{"n_layer": 9, "d_model": 128, "n_head": 2, "n_kv_head": 2, "head_dim": 64, "d_mlp": 512, "vocab_size": 8192, "activation": "gelu", "norm": "layernorm", "norm_place": "pre", "norm_eps": 1e-05, "positions": "learned", "qk_norm": false, "attn_scale": 0.125, "bias": "none", "tie_embeddings": true, "parallel_block": false, "init": "trunc", "init_std_qkv": 0.0442, "init_std_o": 0.0104, "init_std_up": 0.0442, "init_std_down": 0.0104, "optimizer": "adamw", "lr": 0.00304, "lr_mult_up": 0.867, "beta1": 0.9, "beta2": 0.95, "lr_head": 0.00642, "warmup_steps": 283, "schedule": "wsd", "decay_fraction": 0.844, "decay_shape": "square", "final_lr_fraction": 0.0, "batch_tokens": 16384, "seq_len": 512, "doc_mask": false, "train_tokens": 94510000, "steps": 5769, "dataset": "wikipedia_en"}
Each number is 500 + 40 x the weight over its row's rms, rounded and kept within 0 to 999. Layers, rows and columns count from 0. Numbers have three digits each. The size before them is the row's rms in percent of the matrix's.

# layer 2 MLP up, 512x128, rms 0.138, rows 83-137, columns 0-127
096:529474506568489467432518401518384483516598480544466473525448509489485520471519529550511442491505497491574492507498471420501522506501507487538527423519505491492424517495507522420528485520427467516514520483306511495488524529539497401510476498487524532517503498563486498523499513482481495510495499505486515536490508490522516482651503488541505508515507495481504459440485526494494548471526
118:506487521476499488503525501444515564541505576536565437523484531526552488534505427496522497501553516511517481508571438489474502445543425505493562519453493484444542450522463508410448562482440524568546573448480555482585494437490483448473518482446467501463565495524519511523517475538398429457495545501446491425521522534527442466520570473547467479485491483510500461548547503477509477524572
093:541482497511487466510527505528505465478548448527502473498470526512498513497557535501538496466518511526481515501493523517562629448506466521493536526513479462466507382504549501443445490490521456491479496487490557445554547457543456424453489530384499544555541440493439484460494537525488465494481579503546521505551505466538467507488499480474435425425587550478556501503534492432510491490614
091:489577562521466450488514470553487515491513408559494538562458590506491493500433531520536549405504484442514511515570508429521468499526466470483539480513472475423468434574488488447403475496528523504500554488454514404526511493436535480483526460440488511543485548544467442575555524510483488482560545481500492487464526535496435463486500508514477519520565538488569478490525549433538506543506
115:499443516504470468505476515504485514534502505533509503493476535542488474496502533539491473467531487451509455488476484490564471431482432442449523527451563480483447522525489456505573437531490516434588517528506520521537541446483445441514484562462527461541515461497490469506500554474438555501510516507480544440517452580432530453502454492471606509541560595459537479523505432481525475417626
098:476472526534526482482479523527508395446519470484520439468498501544595491493523540521481472519513455463458512476527513519483559501471556473504491516452491514529483482525463459446521560530494526472570546500501541526436501464532473536548508586404547504504469420520511524401418570438492555498566475508469534529580520496574484422512502512470514557459527537442553533522491510541439474463558
083:505522590539517385436494446563489461468523435553471555523483517517431565491440486526563483437500443474521498559517495445527475449516503506485551444520498503435454445532461477420510464513469464552562525462468510461515500488468496445459538485446513517570546492564459477514558479554457464545529508550458516482515537495560456496483497473541465519516565503501523432495507564505560513431519
093:487531587533529385450526509480481502520488541540489497515494547562497543499488475503614482478498435499506484612514494442522548450547476477463486486516480468406476429578460504459546493472461501495564492467496484432523473451483510498445541542443501530525529463537494437488469475492427488517578557507488494492541503474506445494480521492484512522477573532437508416527570546504508537431495
083:471524499533512416464466523508516458442543472511516514553491508510500441538404555517501455535570449431492523575533482431571539494496506514516498458533466560410448501525483449490446438513483473526548549442475503468571487463519513484466531456467471530637471511503489490496538510526492464531568506511492489500483558447571498487491586568490465532473550573463498505505523519439492492450476
110:471548517529428499477586537465494499508490596502486533543515516450483525539428413477522494488553493516513499563526499472554552509497413542534521528463478463403505475470486497506490504513509499509530568486499449446468496501485521534442540451514494570493492528481502466507455442471428506539550515508557538556393526527498457494511458443513449439499495505543437497486451535382506462565441
103:492478549478512503487434494483474487502514524617526475489544397535487481519544518576501471496504465474466533461561487447433528477480566433506514519539469529515486583540488521501496444513472531518499501528524547510489479534393488454524475473493537464546580467580474460442556493550515506496487563466421528475458475447563501498481498480486539481507523497431578490522538498456472539494627
059:537536595571499395496515410513454493486575470526467505506441501555490539469514539512547465500473491492530490498495488442512479472490460488531531419520527485516414465499522535427511482500417465499533524478414518491518533524486521374454449476472482528526504542604523484517556503474520513509484520526451530506493527550500489496578487414532491498500526483475500449445482525487558590444517
095:467529598537471369461508524529518452435499503494504507486517476585501547512424446486610485533514517491486461548556479441527548428568489540491500507485439472444496477516440478466499483510499505545575511463494485432526503497509455494425538469492478550579482528498517472504486490497465499502614545514555506510480587492534401491498528472476486473483573505517531467495478496464458485499475
103:491518583519471474477527512471464489489515536594470526550513527478502519508369520510525520421523427490562479519586452428555568475531489492480496475479502428402467412518450521475481452472471508558552483538447508467512501483471495480465502444481511555500515518522527447467558518470438541494551505455473506460482580536512457466469500577520508494513560533515526495532506580497444505552514
090:453519520533498455520478482560454475444510573609505447510482503517576558464484475533534496496433454519490499492455472436504496492527514488514475468522533524425463478572467470481555553457459464468590540531473480511506512525498541463484562470485485454529530387518489447443476490482496514505531515504486532432513493502520469476492458439521540504487551506332592479510489472533469516462524
110:489495549524562437483439470535508493461524454568460557522484541498505476507395562527539514449546403442510505528586475401484513499480500507501553483488548491467450425513433477446468470514508573482522526463471511445506502472468534468490552476475525521503519480551562489498602517503512440510571462476451476449493585522559474484490472499525529511516505570425549525515531560511515526495540
111:451555524485457489499538455509467490456465559544472542488446561461538505466499513477514530503488513579445532571527478461508482516618519489516534431523450467504493482497445489537502476408499438527496519446504496463461569572502621490477579472529508486586510582473522500439455464509526509580496510490475550506470457535518468507482512523499486513533525448479492414469465509559431478521450
092:508495566530520378459550517520488434467508550525473520529508455543420575451488478540586449443495483452545478540552488472495517420544527579514520489482502490424455511498477486439535484496468477530564511469489521465505514486482448454444522474450532558549535449543516476523532492542460425526535542534502429509526530485573510516499523510527491502459591506492498474539535515429501503400513
098:481507585509538375474561502518495488476523484535487498554506519527487523489462485518582484484497403503530462601543473438512548441572483518494496502474507492418491452541439500487508533477481522526563508432496482441564489453449529497424573516425469519599548440500484467477510503524465433511591552513485485465532516477531470474504516502529506525475597506466506450521526519488519493482498
096:482517568499510408482511532480475454455519541556506499482512493554506546476537493524580456469542442475509462524564450432484546465586496547509518510468518519430466447563453482474514483482481510511573520469508514408560482479480472466432567481411547494516559454567551454515569518515481477500506522529508499448505547525542452480503499470505477499458625494439535461524558507489449520451510
087:438526536531575506488506500522531538538534497460485481514468518495555560522399513502470491536516439494521440613484467525513522482509512483521471519486493522458485416464379423490490511471490510504571549450466538505421421487528424518506466474436529489531414511467527522574497507449486493450595465482466431511480478492524506479470532502514516564523529491508467505505473565488522430436465
116:525545563489552496487551489499496576517531435467501487524471480590496605424460498554487574475441480456502515510439452458496508483491482521477499467453530524518511403526425471426540533519523518521581469469486499491521475487479478516473505386512457545489529545472506478491568507454448499560529520548574490550505541464453442515497561501571494543488459485567462523489480514440537452488462
116:482501537502499440490416471504505491441523479506505580525494494509592493491444554504515514452526476426506565547523463454526464474510459480485536477495538544464469478538410467457426425495491525510546558414447560458523493454482511452491549463443452510567510500505521498531564512508511426513538472484433467447479575540532502530489546498515543546509553544465616517523510544510462492439524
080:490496590541491415459557486520537546545512502521523470551472476562494563530426508531524475457481479485506430530563478485518572508565485518474515543489510489420473468514421485422517510471463466527597540473480541431464541447520467472467507483427507502579471512520517457510468542478465511504583561450514474496508558476545496463469570492529483502460584478476509444498489556447495443459535
103:516427537457498475505478527487487514530489548538534513489505488555504461505580525504511479547553488479477529565534430486587486409500522435445545503459476432437477484588463479526479390508501511496540500492495544524550485486479454462532517516528495453494486434509552495526496506505457526490477516548405544411514494606475471504519469505483546515582557527413564467534534476499499496471567
101:445570544494484498529535499528497536490547571488469441483476526521536492560521467470492455532477368454478526608495462478491533511463559536471507495492409517452449504518470447534467498532515494482529571491498464437471531419470509484503537522509488482533495488536521518539472507530420499457578489483535418485501535493577489467487511560482458601471479551419478488483488512547521530417454
082:460541513527528428472504531533499420497528430486532478537462531605543573444421582534493479457470458499485423517543459473547527479490514507470475550530520547500533486566447503469492473512520534473586508481508543450494486440483496498527569453434516512631487541508484477519443558447523531492576481497530487441473599473521475448482478522523502547482524526471503512560528516485508478473527
096:478552616516507429498537501460478501448507496569502480524509552550510539496474474474606520479458445523531473531515472478521544432602482516463528507515521502427484423591441453487516476472495493528602527461474519392554497462494483493447525486464512508538530461518522438490464501524502443498572507513515493461510519523508499463467529495481461516504609521421522462513528529480447501457534
101:464489543497514456496460532446538454518489448495516576500508446484401543474452465521536440449488520478548489514448430508538498434565494519482484530449557529473502554520467482457530412479477429581559465392489527514521502555520466515405468452468478517536458504478503442502510483513533465579475532544462483507541549507514531563536523493527567493500568479517525512550555516469481442436499
096:456502515532540460479509448487527441467450434526484554486423431471576527490493533525508518473455532469454546454510514519534502445549492494488427526478511529550467465449461445497468441503488467592506549483484542531486473512550464530466536468476508575586449528473465495476455553422570426576541488568531505565536484486523438540508514499523553543448552494550557540481459494498512432508512
087:483516583531507375488539482481496519453528514565466502519505509544538557517482487492583474464492407487491456574534471488520541460555483491508486481497525539399443420537459483490519521489473515518595555439487508428567482454490535484442552494454503516586536440517531467480538509505501467508568518492472458488545524506530508467461521485507486515469575516415550494524551538467509503429510
095:439504563550465409511531522562509498482507480485490447495485504562468575458442505484572468456440504462507400537523511459479532441526497546447538519520553499416465416491459483526516449486486441512581496450485517454508528493491498447430513493485530502611524471519531455531452488476518523583519550483502469505522539573512491500527504507498542542491583487474509465503521487427483511409541
096:515535611521491397477551488474478488494500520529463469534502515528465559491443489503593459493515489531540446572533501431552615466563477506496528499500489450416481466552509494425506475510479496536584519454472522431502511471497471467450524529467519546577525513537518448508411484453464467516562553513515527501484522509526472457466540488535504496491573468489504436508525524415477520517555
091:481513583506498405498552493487485489489514498564505428526478513549554521473479482501587469491471442519481478499524495438514550487570506511440525505496526497421461487590465475503562518490441504513610509493499515437512478491473487459439552525477481487529554474533525450471476450471475487513588532474528491435516553489500486467473532521509522549496563491355542424518541515514443510468565
086:478571557501518381429542498470512487494526530505468481486486545523499572490398477531596437495487477467490464610532422421514540454532548541515497531468529554457463509510438502508505457494476466471550570430462487443505494503520505520450533509508478525609478526512543495505504451487502507567538464548494457508515559540499475521509466481552498510495598497467454472479487503452490497475462
111:464536657506500411478519492515499469478497483514498499536525485498470512502453436506582478504509534502519419574523512473490537485587465509460497484515462443452473528547478485449530469458471477530600507441481516415498514525515487507448490512502526521556495538521574457472438501508476478542590563483513482527524578493523492480497553487506479469512560434510563418504490531487426493443526
113:535506534452462449527454464577485400484516465531449577483492496609460495472512524504532546448476503517475587447521494510508448499514518429471484485510486462515482529510458529483527408510510472488528472515505525495468546560433499419532514508483522476606527517530440446458496570511504534541497493535494556494440461502468459515490510495459548458531521505551616508478492470525413518477574
123:437528532516507458507516412532499479441501571476467522454490518561521572476506517465513489425459517514474527470489552515478429491545493498453512492516520549533428500489473455528533494511436440504525512482494519472504484498501431482510568448495490520618602541550521497541503536454477474591485497555506418439552432504467495543479534538484524577472499526514546444457544460561484545425518
113:530562519493553476454583481458496449499477535482453622532450497516533560451463493448518530414471535482513559522516455540475451472499512496483442454512579506502477433476451502528531457529458473534507567466516503493480576492518490525511523551524448583592499544463419469446468535452528485485514475501438451533571502530481513460491592488494496571497525482529534524474469473495480522430483
094:469561534481453452497518477491531453483463474481538496515454498573546529465420524507505526396417535502491520498559427478486462464568457511504506495485532514498488429489378498439485510456469471537567485457456546494499524464503476506450499477447462560591481554482467469516418530463480482526566535511542498569479555539544491537523579513502521523485538495577465527463456520492482433481536
083:546456531563491458478473507526491521531552528506488488472500495494448565484495471521535451534461529489530500529486481483540593388482512537460465498519613462453474406468516489534510391540490438448478501530508516504518536522503516477481487451529477584558458477504514480526529490519509517487508498471469457472556524459458463455553554553504424549512641543500460507515501521449519571489451
082:519528607468545487437557438455423540550559549543502488465477573583446561545518441453500455485448444520519559579534476507483521486539533465442511476467482481503479419554422506420525502489465475583595545487480486464480480522510474498487504474474496509496541422551452444501502496510487489504519497522464469475498483492513479532509528482497416518519493478474554465473500601503493530531466
090:446503536545520442494488489496497464492551420550546440502469500535501478481448545526498494469544458478526424581543492489567481517496507517482507504501540504494477468517463462458462533448449494551559506411481523463551492469508518436501508514419519520536442482545518498506468511521479473517557469489462438491513606501560485490503566575525528548491547532341493452548543541504491501414507
114:466429524543501471477573512434508496531528494555505510526481504511448503488541447524525523443545481471550402478466514531571521512574462520438477556497606424457525460466512526477540440523454455510479482444509512520491540485511517457415436497510555503505543432479480463511529532532501501493473596462459496494617469507451552500489495512509473496517534547448486462573544522429513470452536
121:483524575499535417451484489536511459495528488543520486511512497512545496495470506516557495469549475469504518547534475431526491436585493475497530462494522510453482506531417496485453486496472486514530510458472549433546484522406514472435562501458500528542457468554504466506541476485482452532591526478474517455504573485551472431485486498512485528523706532491513492514504545516438507450497
089:502559475518428461484505502449512444487499630454495520521466537539527551551438521466479514439492535508535509562574490477513550494480383536507453512453539561450474483518473488488566492494473547507575521460494449485559548451548437498522521444489431490619507532448548456465485513482465472521504482541525480489474494584499554520523535506488550471458540492510499535491499463435520439490488
096:506489598505483388469559501510499478503539521594497478551471561518437501480495484510634463486496448526499449580556487459481513444574501495516516468486479488466442517512477540463552492494468517578542554472489491442522484504479484452482520557478502499557534474530493479540485511517481477507557518488450442453545547510567514465493559474515469562530574518427518416504482501522453498433540
106:482516551519547424487484470549484450458500449546502502518490535479526498485441531515559493425516438461507542535541497453489486464527498565488555482508521509473470437524440461484445549487482500547545537417476555425566508482451533470459602489448529513496553451552495485486597488561508459522561541498487487442505558518553466488486451486535502521488632555468530541539517532465494518455507
112:506509530526500481445495508524519455499554508497503526514517454614450518449500406429527490498529514448523453493464488478492511464542518558476500526460551448523503449523505486497543409533538429505513485459498480497510428498524473480410488471468512577517450503485468472593471482518520455518491461510531511457561629441486452503522518478502435517463520472498500507532530547487530563392409
090:499519566521541447437490468488479455450533448517528497573488522530516541489433506518530521448519470422526502459473507439517480486531454484497496507522474501461495524566442437424449526530461485512569536510452549421518457468468497483428534450472489530536558475521452463561598540508440430511579502508504455505494474486508461495500457455542401516550566616485486528502511517478528510466475
105:524465543491526484499529539584504450476583374466485461529536498542407554549495473439505456484498481456527452530503546523472444487536497504452546485483447509534502546516536475476495513512513433494529442505491486447493476530509463470467464541429507527496506489502520479563516512571500510526495505466437441496496571520473524530492563594446492543555524464531576384495527559517564520447473
102:418529522505519440521522490448543533522528463520525517518469440517453525458534425518527495380472504459547478490492516491567485515481493558436511550494557468443518473507524511502489423444420451592559522521492541490543494478499479488467470420502576511533490564512536470560528515475428477559500563529548440466549543520478535506511480481513491493439510575523474548556538515419509466504552
094:482513559531529398514585506542529478479522477496516511539500488557449580497445477486591508428451498501509492517488500488516571480515438503485517530526520485425487466509487495432541482490457468542547496487467523435508483491542486480482500485404498531589547507501551444515483523494486455544523590529548459540568530518493432512492503477545488463470566522509597485531579571450474514447565
079:461510536553481413479514489476523496459529449586513476591482489520523425497423518498498488468567454543520458549514474434543522545527488535497483485534543525443450452545452504441439496478454519525577528447435520483533481448498554469502562462438495519553513497501525485480464522530439475482568507463490495514481567471584505483462569536534515511480524515370523487529529517540452448459522
079:507510540532540412466543522507496490483523462600454554564471476501461402487479564526550504472511425527506511565583436422447531524491508493534534466535556515444448455521503487460540454501500574536542573453484455468536498487512527466519554456476468514542525486532506483458535472512540457502544518474463506483489554430567533508494540544530510535461498476372533479506527461496479501442527
# layer 2 MLP down (transposed), 512x128, rms 0.111, rows 83-136, columns 0-127
127:476522519443499515566492564496657525489409523492537506473566507500485500528482470453541543486513505500434511518509543517516475485533482519440494570466491501492570500530498456517504507477554535469480466522693490518508487479460482571479523502497461482502519488424496471491480476522483501469508521494485499465512473492455484512334498503445494484488486512507494512568532474512518430516494
125:535485561491544526480496495585530509466497483532491480539490500527498505472536461480532527521494598446503520488462445435421519491495539415548458474560554458513467512464525461547531468489499533492519469496487435505571497436477509500547596448434517477455534608464543527437516466564447592511482506500483542544447494448411495509495451539519513478475513493390496511497536499459513513523541
097:518470508486617510518471533507480490528554525484552486484477520529530559556460557537537520476496537439496503498519417464534472490527455522530486535431442543556493460562501518493520559564483522435510473485505499496492503537417580488461495515499521418469385446503498442442523451521487539477507446497558460490479498589509520493534453515501450502509510573466418478506512406526473507433461
109:553534437552442617475496459525482533485508457543524600446498500462446509506497454558509504450513490517506489532470466381505482502529458499489497544514489545477501475511473503508510462501520506525443607508424469517549469495478547459520547465477517500500506466567478493511555531542502485581452502493527559419418523467550447487525464441513418472520436506577484497485507516464511563553518
127:482568494511451459536487541585505580421530496557537480506492556522513522556467471438518513513466452514486489472438569511492528482478447499492476505525500507555491503463486480495493402508540493450496509588468433506504390511458462486546579460502492576531487489512519514467433487490421491485530504573548521508440541467512541478518541501500391550561533464550567541458490440478508490512516
105:485539502490462484494405494555522398507500492474535558456500523513468519475455483513430513532585498515473495455479487445565553469456526452536527507483545542572538498459523536462488489507539535421487422498489489493519496478493592480565557485445512495489550511503409522463567529580503477514515453529429544503536480458474470400514549493508473477567555550526465510488471469575490561479510
108:511477550516515312468450448505437512502555479522459490530420453517557473520546536522454512507507499497555517499499509504488516518488539488540481451569538499538452517466548533556412482504413461563517525487383513450524510483539507467497494464492535527464472535534486535512578542497536448506464524445527461494521533505522556494580505524555475503546535490462460500432501506475522518481532
072:503557533516573381537506565501535433547435474562499512514544481524482440490477517493555535526461441433456487580502511458515497426502487550454547474493449492542522453520494419511519480509531532571450466513518447514456504528450535478475487576489508467488499534442536454490486501551470552428558506535532509442513565464421469551463505544501519522426496503511509542561523439513537530523528
092:463518379565425593496510438548474503431484548517539491497511502479440483483447531499488537514508425551512523537571501440527474420517473499503511510497536500455440547491445516435579493485530482529475549493432451548480519556415482496514523542514519480557524478464515525578413519530493521506576505558464501448530504564518507444532512473470419496491524525551499496501533465547487490530494
116:556519528529521503513428475533503464425503498494542535456522577451422459529477470460486479513446456391538485543561467506481565527430521500475511546464519502588516523455502464498485410554510473457491470434520455550474488421498450498503548486512481586513490497491445481448503557536505541516513499514462459499503496476455534507509475545455558566558464577473430503524520472580543524472547
103:449513498475545494449494461491481488504512434492562524478461525578529538456471462532567485469517416483475510467587469550550509471519465529537513510531493440574506531483349479505550528513477567452430480430501469509495456520541439478515566479516527519531517486544470547537536543510515533478468520508406526525502577484467558514480496410453439498531541551532487519515454537448513485527520
084:464577542457530531532529602499640527480432508522489551486555510536491510467496453420581557486498509494450493486479523542499494450546442533446506564492477525460560494574473461517510481467552511466518430504601430493480496489465480500448551487513430481550556479477519485439458475532499502460486507468554485496505465507465463480401459508469504479492473500576511459479553523480497477513473
083:513554514508504487475454545520476428472544447473464503534542443441537500547476500501520521509461442540510531442526402435485496511513482560607554448463540477467469586484449527437532479557569453572497549492469506447497512560491467396540538474477527556499508510436505496451495554491510565456475530539509485515487566583530525487460527522504524484419536527479469507513501518474536488565478
093:513506512512513635513432450489488502525568501498498546508419519481535489464526561488453434349493493449506440486490507516474515464524556493523430524526523588516464448501525460460473453514489517501478534505465503504501497562538500498513512465512533514510466513510501539611568479502483429591527422495453455486458503494491439466518510449525489483592539521531499521435483523514544523498527
092:490497484477510584450558511512477532568525525555516481509438528508466474529563477503488456454497486490519488504592429539500551500483409422456449468467514545523444480518486506521502476444496496559579559488469501533515520553482441487513459585513524462463396465524458442530484444520451503503475499598391567515507497529482473464482532466517507558527524545537500457483451482525459470557492
114:521538424534468674489525427473480516506523502513510522536469512457457553508459515496502485438482500472533504497509482480541474451524458538484513519478498530423460496508398458491502463520493494551466578465366528548501511543474493461500528483493499523546530458537478494601474488488492493521499503504461495470467505525534468524609516482485435540563487516603487510514512547492462551503463
111:499546524440540482537480515512495517547480514520563444485523480513497493499522450544475516513467581450527496430555472498482442456443567509536449508465407491496528507465513497483525502527470504408489413491487506554469473470443500410524513468489541550422507470500533505462462449558512504495452507557554470485571437537526531568520469490527454550499515515471485605519579530600496481432493
080:506558520555484388526477454475448523475524521546450560545524482482462508510514458500450491476445454505462462589511476476538501485482536486490496470505527521447449488511490414496432442456529457558562458511447476514448446464452519512537526529491485583498478484569535504481594585543499460513519570500514531487411508492554456612547509507490454528538524499501496534490500537468562493465453
086:443538479509503389580496511500496480512442521571462526581531512493447483545470449543542509499492421472448439533573530495529577488521562516496554511474548514507433528525485478525519474470538462503565462499525432489465465520447530516528551525503484541466504486486465510501525571519461562528529547538520529456522506394483426555442522516490447430505545467535536507517511490431584470483482
088:474541492521546400591423544522529473473466471497434580571515470467454477507513547488455491515505512516426533560522500478552459542524493524544468428525507493562477541506510484482483481472549484502469404466494385543487497544379509502521506528536514546519465479481515522481463533547504491495517552490523475499515492489443514555479484589514579472536491524598487482441471490493536457513460
078:508489529441450446477483506505472418456525480523555488473523533567519521463531495530386511553615530488468481450501533478522497529475477508543536478480512535523508500438539594503481602503569503509520441527547524463466461514516496470539534486481480489494566457542419552472498490472494529536431511454496504593485483458441529511527487482461418465489533531474501483484515434608458541484499
126:500533495480502492487509488413485560544509554546556476499459526517484499431548502536513500503507410499478535499459534471479511480538447549560448434482492469535519533532445543564510519429537560545592492515489453440414459444480454496462543561549483480461466449524502535528625531449455459523504490497460481507445497534543514559509490530432445483527525493526487571497483482516437471560451
110:508563404532499652535534474498499501440524509496503479501539524526403535448462552496497500523489468490487545555498489477512465486501448474470539485449544495460400477526451489434581473529490453530485476484389458534491484534444479458549499525512473506580519514530551520532487538518491527515485518548436538465513476551528474497607522488478423468519483491588513460519529478516498502503474
061:458455510477430443507458501563481462550482536550503489502507558496503483486444500473337547554607521491517480534504520477487480564454474505512509498440598450563530491425524547480482512535544514504558495480521544524497501504422546465564568450505547482557536486556470506491513451558548471493458482492465527542481492507472540500513505453487433475491526560464451522488518446542510509437505
100:541506554534530459565449481443533557451530557572503514445438523493466516483484479460433529485476514436494576532464447553418495512441538458533494556451505494585523540511524465493513441498485502518555516543511526490468505434404509436587562480474559525522566528526450451469479471519389452466513502479444530443492452499547482463541494506513501543476490523490515491455512480506476473546461
116:505438489498449472509478456459493490561455432480532563452511437453550587465532525514526489504480566600485535418511541505509419403464507518527523512433503552517526535512516446485488561433500469484460416471482456548499461542547495557561489483517479559502455484521475553513485513450573455511498534455469594483461442493506523475488536500555516520513565525534544535507493463559478505528475
065:513453405534444442488430486582480505536485474553496406479516532521475542511513496497476537487551515497533526535501497499449509588490464526474480511462528505556507481473536526525427546539549520518598495518543575454496501519452510465500493480464543487539522468527437504479497484578445443520506396451543427541475566431506532470512544514452494498501535481456493526533515489544534562394519
088:441529530417521525534468547576523496494422475462435513533508524506542441504477520512535542474518460544468533505598545431537463503523510537530414490513502577560494529495520512445467511520561549575476462473549420535484538529395518533533571529466472535453475496459484477476505513530455447451481525520537430550491496515474507533463510500485527463505516545569417549483481480438525472549476
089:444482499506496512544396542535512481538480493525471503453536543450473497488569493499530475511523431581542391480543441468546500472425536535481477558454511550508477478471482545462467471471449532571502547534523529551529535493399529445463558475485471448453493478464512446523465465502481498563526506560567418457460506483539514529509508479482532596463569525533486557513529516554481482502523
111:472457511482437455492457486464495475501485435552482481459472483527463520482503476526482487554501508443486438485487525538513493440512457517519466518448538583490449463460500563535457548545495552564498521611534521511438515527597527530498511428547448534577582537525443512461436516563557488518500508465546529497546504527434495430519457510492534523541448437540525564474435443495474524445507
078:527561534531571401512402538538496422483463486550467576572449513491405483488481532508485512499478494474449488538562517429552520439446551514552492515478507492544521518528537490483449510444555559497503476526550428521508428520431552502509495520509530549493483494507443440485493564537517522474549468488468535530477520449460468540426422468504497513484559530536499539471515503473550530538441
078:479464480478453468509533495591521541447471508456482493470540489517540443507531455497562440495537466471516449574550565488447542527431513575571557484539546497516457534534510528500482493515472517407494611460467527459546484485484513461496517453545541522486564517527526482457542435516491430445570492533556460524480496512455513505495508450509599508446523521544555452518445465470470472461555
060:532507491516420524502518486501462530595498557510488542479487552469480479490498512492530502465506487523499465531550499470516452548483490512514456536444529493588459436447550492460539543486559502546562552486555511505399446569473488530515475526555489522501529473506441450532529540590415492532503511531423480518409540493477409551525595436520437460517534523455457544497490481473497486554484
073:478552487427560473557456586519542502475449402502479594501525520513486502475474490499533482468538507464477534500524534455475506554467575510536499534490471457546508496457541514471461496450561477559508428458589494482460537471412539540520518496503492515532495501433461505450549480572445462474454555508495518549538513469469462539450470526471465466497431538573471563515456490450559505557564
086:486489484505498453512479534522460503528507494484397487519478533550504520562416451541526496519478442419461471515508487488489537455464547452512554520542547521504516577507481464503454492593577503448455540453477448415542444522532557491500551487492529532538511460523503540490435512441430538535528518474511547491518543502411521504478531485467560526473523529521542580516490439474578414567508
066:505509545467445516488551512474471390476490477496463522470452541477502481473576530515527469559497437521506477455536524444518542557472481508514510513569524501498537503442473600482550503503481479552555491492566460478422598533476561549544553469482521521430454533482524497486557452549444494400491513572443471532529469506501468473450530527512458494545491551500420468477495525421465483544521
114:474513554505531449523482508522501448456496431493426518507486515580532360477465494515527470538458452575491543496479438496516422470485464453437421496517515521567528502481468561535524484544500526421520445486490445520475478503514474461468511579495570459504481519508500497448478529502496575516544463551497589531519489468469516517511473471492510594482526482507489573498526503590409527511528
135:471531510495503505561518545508491465502509546505448523497502563542455482494469521478513507467486453545495451462448495556565446591521466558432503478498560498466538443506483471479496576545428512490546496454479447470566514531490454549425497521522503462506494525486585493467486572436539452562518514523520407475499436531536483470498525520474598450410510615453501485516478483491495553479530
109:545537544508508504556491410465505470503481514510519542429467464482534419467496542441476540496500448415529522517475465512496448488467431512506376526512538481445481513451479528555553605570507551492502511476516540551486505479453458502552564467568464470473544485504500511476497486490595513528466471505474532521505507476494508568496540474504595543542511573492516487457503507493466576520405
092:461481413513474427479517477435499527533495496522536456490465518519461555495488578521540499527531477487506469502494507499507471449513530531553511509486599497461515511447496581532471551570513526578499511541536551493460489548465477517532491461512531572494480407555463485552429515529594428516507532418542525565446525545473529427498529465484474483578525515419441477513459492520456543464468
090:471516517451503455473474512555540474496485500491531417420527446472521513528608532536563443547546517545503447484505543470537499568477498541508468466568493450466531521511504584523489437510503515510499532423469503514515543477499564491484499457554498447497472478504466551525567451484503530427491519522599538548462564490460521414501471451501526482480598460425547517496513458478485545464438
083:454524599445465546508587450458470618536497452525476525474442520471504501543551539478485496496505562451530476511507481485509491515449418451522435489496491478517469492447501505510524523486543565528579451550527501544366470470467565474515478580480499424455446442510531516529516459475511511471526450545502551571523537564521535444505477526505483429499540535491510534484466500482493479506487
106:469485428528500649513535483529535409477479464540524414484449548451457512552534488504498478558493409484505496560452539466565484474537493488503465494410550501533432470522490469449516483495518518562521509494422496550498451568489467440498535504500482536515482511521542509541439575491481489532600497529416483526498529435510486484516523540476560562530476527494505489511495506507449541463492
118:518512489523430455467516498492502508483522498538514479530552468516427547541540550494468528508522431526462516548491493529545462593550496384488504480576512437505525482541561510491533428524477482452515451565506519481545499460480525520506435530474454477491539475501497536482523495506502544443528492465561480473396467511445516481516459572513488472579526594473572441486436478469547538536408
099:480510526497461309532481514468521491547399537538500495571493502486538393493515452459507531482478474497460504548511445478545508555504545507466497478473555491592449479549537456513552491494490503514560447492583484546468491552448516566527547525555494525489514530485552482497446516463490470513588492494509513476483534437436466516462486513510515500513468469446477518522467540500520431476518
070:440500478511529418531489481506493593542538480520491492492518487477482497485542448489478533615522573571482497479492575498491473472509529499518555460485538467518573599488523497541519503479497443568487524531515495517467458525493551463535482524516528511438476505493414551540463472510520513511469448448452467505379481390542511499496465553493498476540511483418421548451504495507489560556539
075:457556520493418408486481557501488475573508550499437490458512527505476495482510498484493490533524393480427465532496488432554564540495549545473522497446510495465472487557484490473500489511536450503545478514419427517491474444410514495481606608492515546505484457488437471519557605533498518532531535500537560480539529492509490530553541513509535458513481539475557467488453500524561490513483
110:536470537510521317490432494529503469485549431524504506549515432484529521500499574497494498513500505510548527579444499507490532495487547446660456453530501473560472539530529549423471473463470516539500481481474535493557474500514502463502520531470539536511462547439532509485557549519515439482483520477538461470500535487511487550520493509490540514470516407475508522480533478438527476465552
101:512573534460507462434526521450526532454435500492426480504514491450476529538534528508501528513524469543504432531514522474511478501474515546503501527606519531512489508539467496474518406535570475510493584494501493537477520519504530489500397423455500536493534429457575478502434472479451449473581473541556512451501454474506500489502524422587481530451523503484521624457447507521521517549469
105:581521430573475619480510449508470516452547485497532529472467565470454545443465518526482511479443454510493494494517507451506476450526510518446516506445531482494413485501446499464553522541570528581515508498442509483531446513484508466528500419526522545493534458576466541458526587512475541530452438584495482490434512513550463482551490492436469467424469479548536540480516533505487512556469
117:571504518449458478491500470436481525451528516563500429502510444420429534533557496455526479487556483485489506564503540493485479517435449489524510486551588510532472508506418517434489500494588464511574508554532603507479496577492454485494504517509468520464485485532549464568550524505495468554561521402479470502466520504478522529498461576502524490513510406477467481508501514450528491603496
102:512531486460451492459514548468491546466503493531476582540512472557508451485523519533484543533566432534512416498495521521561557561496481558491438504550475421542546434533461498504509493451471569433530617501486501446544459493478517496510530483509455465440486544464416492540547433476426524482487523540595430535465537539489523456497450514507491450502473546467545539503483427503475511489499
080:437445466560540458474533493510545504492537523518483476591505465488525565565555492548549515466491499471468426546435487497522449502519480501582471486495481541555483516534570561419500468528453483451444502549474506489525560537465524481518487507508469439469438517517536429512490440493429630488501460521506499435494543475487514493515520512454497604468511490548490534545468493577486512540435
092:453526371537510617496504454556497515484538506527437499595446455513488453465503518492473501565494432544545582531534472511528450496518452540477471498495518528506423521518485471506504466439512511512515568444398450521533492520500461527503554511496491516495468461456533463544445518485497533550561494514421478509451524501545495486560510475553397524513474502527469498515551549522475511520424